config = dict(
    num_hidden_layers=8,
    hidden_size=96,
    num_attention_heads=3,
    num_key_value_heads=3,
    head_dim=32,
    intermediate_size=256,
    vocab_size=2048,
    hidden_act='gelu',
    norm='layernorm',
    norm_place='pre',
    norm_eps=1e-05,
    positions='alibi',
    qk_norm=False,
    attn_scale=0.177,
    bias='all',
    tie_word_embeddings=True,
    parallel_block=False,
    init='normal',
    init_std_qkv=0.051,
    init_std_o=0.0128,
    init_std_up=0.051,
    init_std_down=0.0128,
    optimizer='adam_variant',
    learning_rate=0.00333,
    beta1=0.95,
    beta2=0.99,
    weight_decay=0.077,
    lr_head=0.0132,
    warmup_steps=219,
    schedule='wsd',
    decay_fraction=1.0,
    decay_shape='linear',
    final_lr_fraction=0.05,
    batch_tokens=[16384, 32768],
    max_seq_len=1024,
    doc_mask=True,
    z_loss=0.0001,
    train_tokens=139200000,
    max_steps=5842,
    dataset='wikipedia_en',
)
Each number is 200 + 20 x the weight over its row's rms, rounded and kept within 0 to 999. Layers, rows and columns count from 0. The size before them is the row's rms in percent of the matrix's.

# down: layer 4 MLP down (transposed), 256x96, rms 0.096, rows 106-137, columns 0-47
# up: layer 4 MLP up, 256x96, rms 0.109, rows 107-138, columns 0-47
down106,067,244,149,190,223,210,176,197,218,217,210,214,199,199,191,203,185,247,183,194,220,209,229,202,177,212,203,212,184,240,206,203,204,208,223,198,191,195,182,224,164,217,193,176,225,184,195,216,197
up107,090,209,201,190,169,215,217,177,203,212,219,221,187,177,234,219,210,213,167,191,208,218,177,197,200,212,184,216,185,195,183,186,158,207,151,175,182,194,222,189,194,179,202,176,200,213,198,188,234
down107,105,232,165,219,177,201,190,218,182,200,168,218,171,158,218,195,209,222,214,227,224,237,209,204,190,204,207,204,202,191,178,222,198,225,161,206,205,169,209,222,174,201,265,211,207,176,221,233,221
up108,105,198,185,211,189,183,198,213,203,203,211,189,171,197,165,213,237,205,183,184,185,207,188,193,214,201,206,201,204,222,226,169,188,192,186,213,247,210,227,202,167,203,181,189,220,173,208,203,215
down108,101,191,178,203,176,221,204,226,194,195,180,217,204,206,198,178,206,169,181,230,201,199,181,188,172,198,188,201,194,221,192,246,184,239,211,162,205,199,178,193,271,193,202,250,196,220,177,218,195
up109,092,190,203,179,197,218,199,189,158,194,214,166,192,220,221,184,188,182,170,178,183,209,203,189,198,193,202,207,240,216,211,210,221,207,194,200,193,221,219,225,185,142,198,197,212,250,180,193,231
down109,109,186,196,215,226,193,237,206,199,210,176,193,199,225,193,176,199,203,176,199,215,205,183,188,194,235,225,174,193,200,240,190,230,212,188,181,229,206,196,147,208,190,188,224,195,209,174,199,212
up110,093,193,174,187,218,226,211,206,207,196,222,210,188,223,211,184,186,215,176,199,180,199,221,227,220,196,208,222,239,227,183,196,204,187,178,187,182,203,223,233,214,193,206,187,198,203,179,159,223
down110,107,208,180,209,205,175,217,233,207,204,207,179,182,240,224,165,212,188,230,181,169,187,195,197,205,192,200,188,156,182,183,196,173,199,241,204,194,206,175,237,194,220,215,203,176,200,202,219,198
up111,107,182,189,201,207,208,206,214,177,209,200,198,191,214,215,200,177,207,146,194,204,183,207,220,193,203,172,187,177,203,200,193,204,209,188,176,176,226,198,205,226,149,191,228,228,231,159,220,236
down111,111,172,190,227,216,200,208,212,178,217,165,231,252,207,219,185,191,205,203,210,188,200,194,181,177,152,227,200,193,220,216,187,234,201,196,170,233,177,208,182,163,219,178,188,222,215,155,193,217
up112,062,219,191,204,202,181,205,203,178,218,179,231,215,177,194,216,194,162,211,167,187,180,211,175,188,206,188,177,200,214,208,244,178,188,213,188,178,194,224,224,162,231,173,197,193,188,195,206,191
down112,077,235,202,205,201,194,171,206,208,172,209,204,182,221,199,209,192,205,198,230,190,196,202,217,185,202,198,197,181,182,212,157,265,216,211,214,195,194,212,164,240,206,224,199,196,216,194,213,201
up113,111,194,182,207,219,190,194,212,193,248,185,193,193,210,241,205,206,166,149,212,185,222,172,200,217,189,198,203,200,225,188,163,189,215,188,199,211,205,194,203,205,191,184,234,207,204,219,205,187
down113,105,189,240,178,185,209,212,223,200,188,218,181,194,211,207,222,196,200,222,208,196,208,215,201,219,181,170,201,165,193,217,201,235,168,178,193,190,212,205,204,182,174,199,173,196,187,232,248,181
up114,113,206,199,180,188,204,199,241,208,174,238,174,161,226,209,204,210,223,158,190,188,206,202,215,189,198,173,216,197,199,228,196,172,179,183,195,231,219,196,214,218,195,164,196,211,220,161,176,219
down114,119,158,190,191,192,177,216,198,257,199,187,210,189,188,188,195,198,178,210,205,206,238,194,207,204,175,195,236,202,234,208,211,204,220,208,181,190,203,203,194,223,228,228,180,222,216,191,204,166
up115,117,219,202,210,187,227,197,172,162,205,219,205,160,205,208,198,197,208,215,186,186,178,234,215,201,189,186,212,197,217,204,164,196,221,186,220,199,203,244,202,152,176,209,185,228,206,201,222,209
down115,126,228,178,214,171,227,194,238,191,199,200,204,194,225,203,199,211,225,185,207,178,226,164,234,212,194,154,168,187,171,227,185,234,230,192,202,237,208,215,219,199,201,198,204,213,196,195,173,164
up116,087,220,185,208,184,205,194,177,184,247,170,183,207,204,187,227,184,202,221,175,224,178,198,213,179,208,192,160,180,187,192,208,185,212,202,205,207,185,206,192,180,234,194,200,222,203,195,241,207
down116,088,209,194,184,197,176,207,192,170,243,217,191,162,200,184,194,200,193,219,218,217,167,204,226,192,221,183,194,186,233,186,200,210,182,199,256,206,220,182,182,191,208,204,228,200,187,195,233,215
up117,080,187,205,201,195,180,196,216,204,184,211,175,177,189,199,252,219,203,190,164,169,232,184,202,221,217,196,243,213,196,198,203,188,205,180,203,203,193,202,242,152,204,177,246,217,190,179,196,222
down117,081,193,190,197,219,210,189,200,202,216,166,189,225,214,225,158,181,201,194,216,220,183,201,169,179,196,209,163,209,203,180,206,204,235,219,159,173,205,228,220,178,165,243,191,192,193,238,166,201
up118,119,208,220,180,203,230,204,196,211,172,197,180,146,226,239,208,235,201,207,213,206,186,188,196,199,205,205,192,215,191,192,203,203,190,185,184,203,233,221,190,168,194,202,198,243,229,212,191,219
down118,127,182,238,223,198,190,165,238,208,186,201,177,214,205,212,180,173,229,187,197,192,231,201,230,198,207,217,203,204,180,183,193,175,248,216,192,202,196,201,178,157,213,186,230,178,193,199,175,191
up119,101,203,220,199,231,254,184,190,197,195,208,145,214,227,228,216,232,202,187,202,209,211,183,199,208,183,182,174,206,228,225,181,170,190,149,147,209,227,238,213,192,180,208,185,217,226,203,186,180
down119,109,184,229,180,189,174,169,228,238,202,206,194,209,201,199,181,190,169,183,191,185,184,233,206,189,236,191,193,185,204,187,235,180,188,151,206,235,189,189,215,199,216,228,198,181,193,221,214,192
up120,101,222,179,205,211,199,213,173,213,205,196,182,204,225,206,232,220,157,187,197,151,146,168,192,226,161,213,236,209,217,228,196,209,207,196,194,197,193,224,172,216,186,208,188,214,223,233,191,200
down120,096,192,178,181,194,222,186,189,198,188,211,204,198,220,161,249,223,183,205,202,198,197,219,151,189,205,172,172,177,201,195,201,225,204,197,196,236,204,181,170,186,196,216,207,203,204,168,252,189
up121,109,192,208,220,178,223,231,205,186,181,206,213,205,195,197,241,199,220,192,179,216,205,186,220,207,204,186,196,235,231,207,209,179,186,165,165,190,188,209,209,147,212,211,207,239,226,222,184,210
down121,094,199,212,223,194,242,215,220,176,186,172,195,214,164,183,241,208,180,180,182,225,196,216,215,216,208,200,217,224,167,181,218,227,176,193,207,224,180,171,213,209,209,227,175,224,192,203,114,199
up122,127,200,198,184,229,220,215,205,196,197,195,208,215,214,245,209,193,241,178,175,189,219,185,204,172,175,215,183,197,205,181,217,193,191,205,182,163,203,199,200,206,164,165,229,247,175,193,207,211
down122,128,188,211,200,219,200,195,210,204,213,210,199,173,200,187,227,205,203,201,179,191,182,213,210,184,206,192,163,209,216,202,218,222,192,195,208,178,192,214,202,233,173,202,234,200,193,206,214,199
up123,112,219,187,174,188,206,182,197,176,221,232,187,195,209,190,196,200,182,205,185,228,153,222,209,180,189,199,218,175,204,245,180,190,209,188,191,146,219,211,151,204,159,235,173,220,216,194,208,219
down123,109,204,213,224,194,192,200,174,230,188,209,213,197,210,175,197,148,233,162,167,211,190,187,204,194,185,206,184,159,210,181,197,206,228,185,228,198,176,215,215,219,159,214,202,222,224,194,178,175
up124,106,210,201,214,210,227,217,207,208,253,189,233,200,199,195,218,215,190,177,200,213,232,235,188,195,181,148,194,182,210,225,202,202,203,174,165,186,204,217,215,205,174,214,197,212,253,171,210,219
down124,105,229,193,180,187,198,207,217,196,251,195,197,198,165,219,194,199,204,207,189,222,203,225,192,214,212,220,190,192,162,201,248,186,185,204,221,215,185,192,195,191,206,181,198,207,189,232,222,201
up125,111,219,151,206,218,184,210,221,203,186,197,198,184,226,178,237,200,201,209,165,211,170,198,241,183,173,213,224,191,187,220,237,204,195,208,184,186,229,220,228,181,177,185,188,201,224,182,173,263
down125,109,174,188,208,195,181,233,190,236,151,167,232,194,206,167,171,214,243,232,190,184,196,206,223,217,221,197,175,181,204,202,222,208,181,206,198,200,196,179,225,191,165,193,184,183,195,200,204,225
up126,108,213,215,185,226,217,221,170,183,203,200,205,218,212,199,187,224,182,180,179,190,164,181,187,198,179,170,177,207,231,206,235,181,233,196,170,187,220,220,160,186,179,223,182,233,207,169,197,226
down126,115,217,212,183,206,189,214,236,200,245,225,191,210,191,174,160,202,165,180,217,183,237,190,219,218,206,187,196,190,229,226,189,207,218,196,204,173,209,208,208,210,214,186,229,164,159,165,165,218
up127,118,192,174,201,215,195,202,227,197,199,231,189,216,237,185,227,208,185,175,186,211,145,206,219,190,175,232,198,188,202,225,221,179,200,185,216,214,206,198,212,158,207,200,189,203,216,206,212,192
down127,111,185,180,196,199,253,201,195,201,199,169,194,189,218,208,185,200,188,192,212,204,214,203,173,222,220,180,201,195,179,209,183,196,208,197,179,228,212,193,184,179,185,207,182,185,199,220,201,219
up128,093,238,181,221,200,193,232,198,187,184,187,186,208,188,218,192,175,217,199,157,240,189,233,212,189,199,204,174,194,192,212,212,176,195,212,175,211,193,212,206,164,194,198,213,240,205,179,249,231
down128,098,209,241,238,189,207,170,185,257,210,204,192,211,169,194,190,204,170,200,231,191,211,206,185,191,203,196,228,174,175,203,218,210,181,225,192,196,206,193,198,222,225,206,143,209,163,189,185,230
up129,110,201,195,176,188,211,179,213,229,207,208,199,197,222,237,201,198,198,190,214,207,185,203,186,172,154,191,190,222,243,201,236,201,151,188,205,193,234,223,188,160,184,163,221,198,204,164,179,172
down129,111,184,226,203,177,193,194,221,202,216,217,198,206,178,170,196,219,211,142,220,203,211,193,201,211,215,213,197,193,189,208,196,187,229,183,207,215,195,207,178,215,191,173,231,192,212,201,182,209
up130,091,208,177,203,140,213,224,232,162,207,215,191,189,192,224,211,224,212,179,182,172,208,195,219,188,187,187,223,212,251,202,190,172,178,165,208,169,242,206,201,230,197,182,184,195,199,183,189,177
down130,096,212,190,199,229,195,221,206,240,203,205,204,181,229,184,217,200,204,228,174,182,196,212,193,173,200,176,222,187,207,208,194,216,187,170,231,231,181,186,159,237,191,204,184,178,229,206,158,190
up131,104,224,203,184,179,189,204,232,153,232,216,197,195,220,220,217,208,194,191,176,219,187,177,225,193,218,220,226,172,219,236,198,193,180,203,170,186,211,219,212,213,213,202,183,202,243,193,211,214
down131,102,194,168,174,217,213,191,232,247,198,185,194,181,218,202,184,218,181,221,221,193,172,185,175,197,212,201,166,207,219,210,204,219,209,195,226,199,239,206,199,211,205,207,215,195,179,227,184,181
up132,102,218,184,178,163,192,213,202,166,221,226,218,172,235,210,211,219,178,216,181,196,175,230,213,204,187,139,206,202,210,230,195,195,191,197,205,209,219,191,201,200,211,213,194,191,230,215,245,180
down132,091,211,207,175,204,173,207,193,232,195,220,221,190,202,215,144,182,232,180,210,194,244,162,197,208,201,221,191,201,214,206,196,170,180,210,170,204,172,231,229,184,196,195,196,162,180,202,209,234
up133,079,221,159,212,218,181,175,206,186,205,207,203,190,209,210,220,160,230,195,181,205,207,240,217,178,209,211,198,182,211,185,202,213,175,203,195,185,180,224,221,172,192,180,222,195,229,188,201,191
down133,078,208,215,197,192,170,200,204,203,193,209,167,227,217,181,192,195,197,198,216,176,197,167,204,180,206,170,214,193,190,190,184,216,176,260,203,199,184,241,177,234,169,198,184,178,206,198,220,190
up134,063,235,205,219,223,226,220,178,203,190,209,191,220,223,206,174,192,198,172,180,232,187,208,183,241,204,240,153,193,195,206,202,171,194,205,175,201,230,189,216,211,163,189,188,212,212,204,193,195
down134,082,227,189,191,164,184,179,193,240,229,216,210,194,210,174,226,189,201,195,208,211,200,215,179,165,214,197,208,171,199,220,190,225,214,179,215,183,193,225,190,181,229,212,198,203,186,168,176,212
up135,102,212,199,204,197,218,165,202,197,202,179,211,190,231,220,194,202,198,183,216,216,178,172,220,216,196,188,188,221,206,206,223,182,174,192,160,213,184,247,222,210,199,202,228,203,237,189,177,192
down135,106,197,185,219,243,219,165,184,217,241,179,210,177,211,196,202,217,190,192,195,204,202,195,206,232,191,184,192,194,191,203,236,188,171,209,202,221,208,191,202,230,214,235,217,214,207,197,191,177
up136,102,236,158,199,179,244,202,224,196,198,186,193,193,189,207,205,186,207,167,195,198,219,221,184,158,204,197,188,241,179,221,195,200,159,192,189,166,230,220,197,224,145,191,198,213,235,190,200,223
down136,094,194,169,189,176,229,188,187,176,195,196,217,226,251,195,221,183,201,221,171,204,195,190,211,203,223,198,241,194,195,194,174,159,218,205,218,183,185,206,214,194,186,169,191,195,165,199,157,200
up137,110,238,207,203,180,202,212,203,193,223,190,209,172,186,218,196,194,180,172,222,188,183,195,207,179,184,193,184,244,204,194,192,189,189,180,232,233,173,219,226,221,203,202,204,209,208,160,198,183
down137,106,188,172,224,223,203,228,185,179,206,188,219,187,241,185,185,173,201,176,184,215,218,193,223,241,182,216,215,192,175,209,190,192,204,182,215,226,178,192,190,209,193,212,187,195,194,219,193,178
up138,102,187,209,199,205,234,210,191,208,190,180,234,187,217,210,200,210,204,197,223,226,162,203,212,145,191,166,169,205,222,222,212,168,184,199,199,200,248,205,193,166,172,195,200,188,218,215,217,217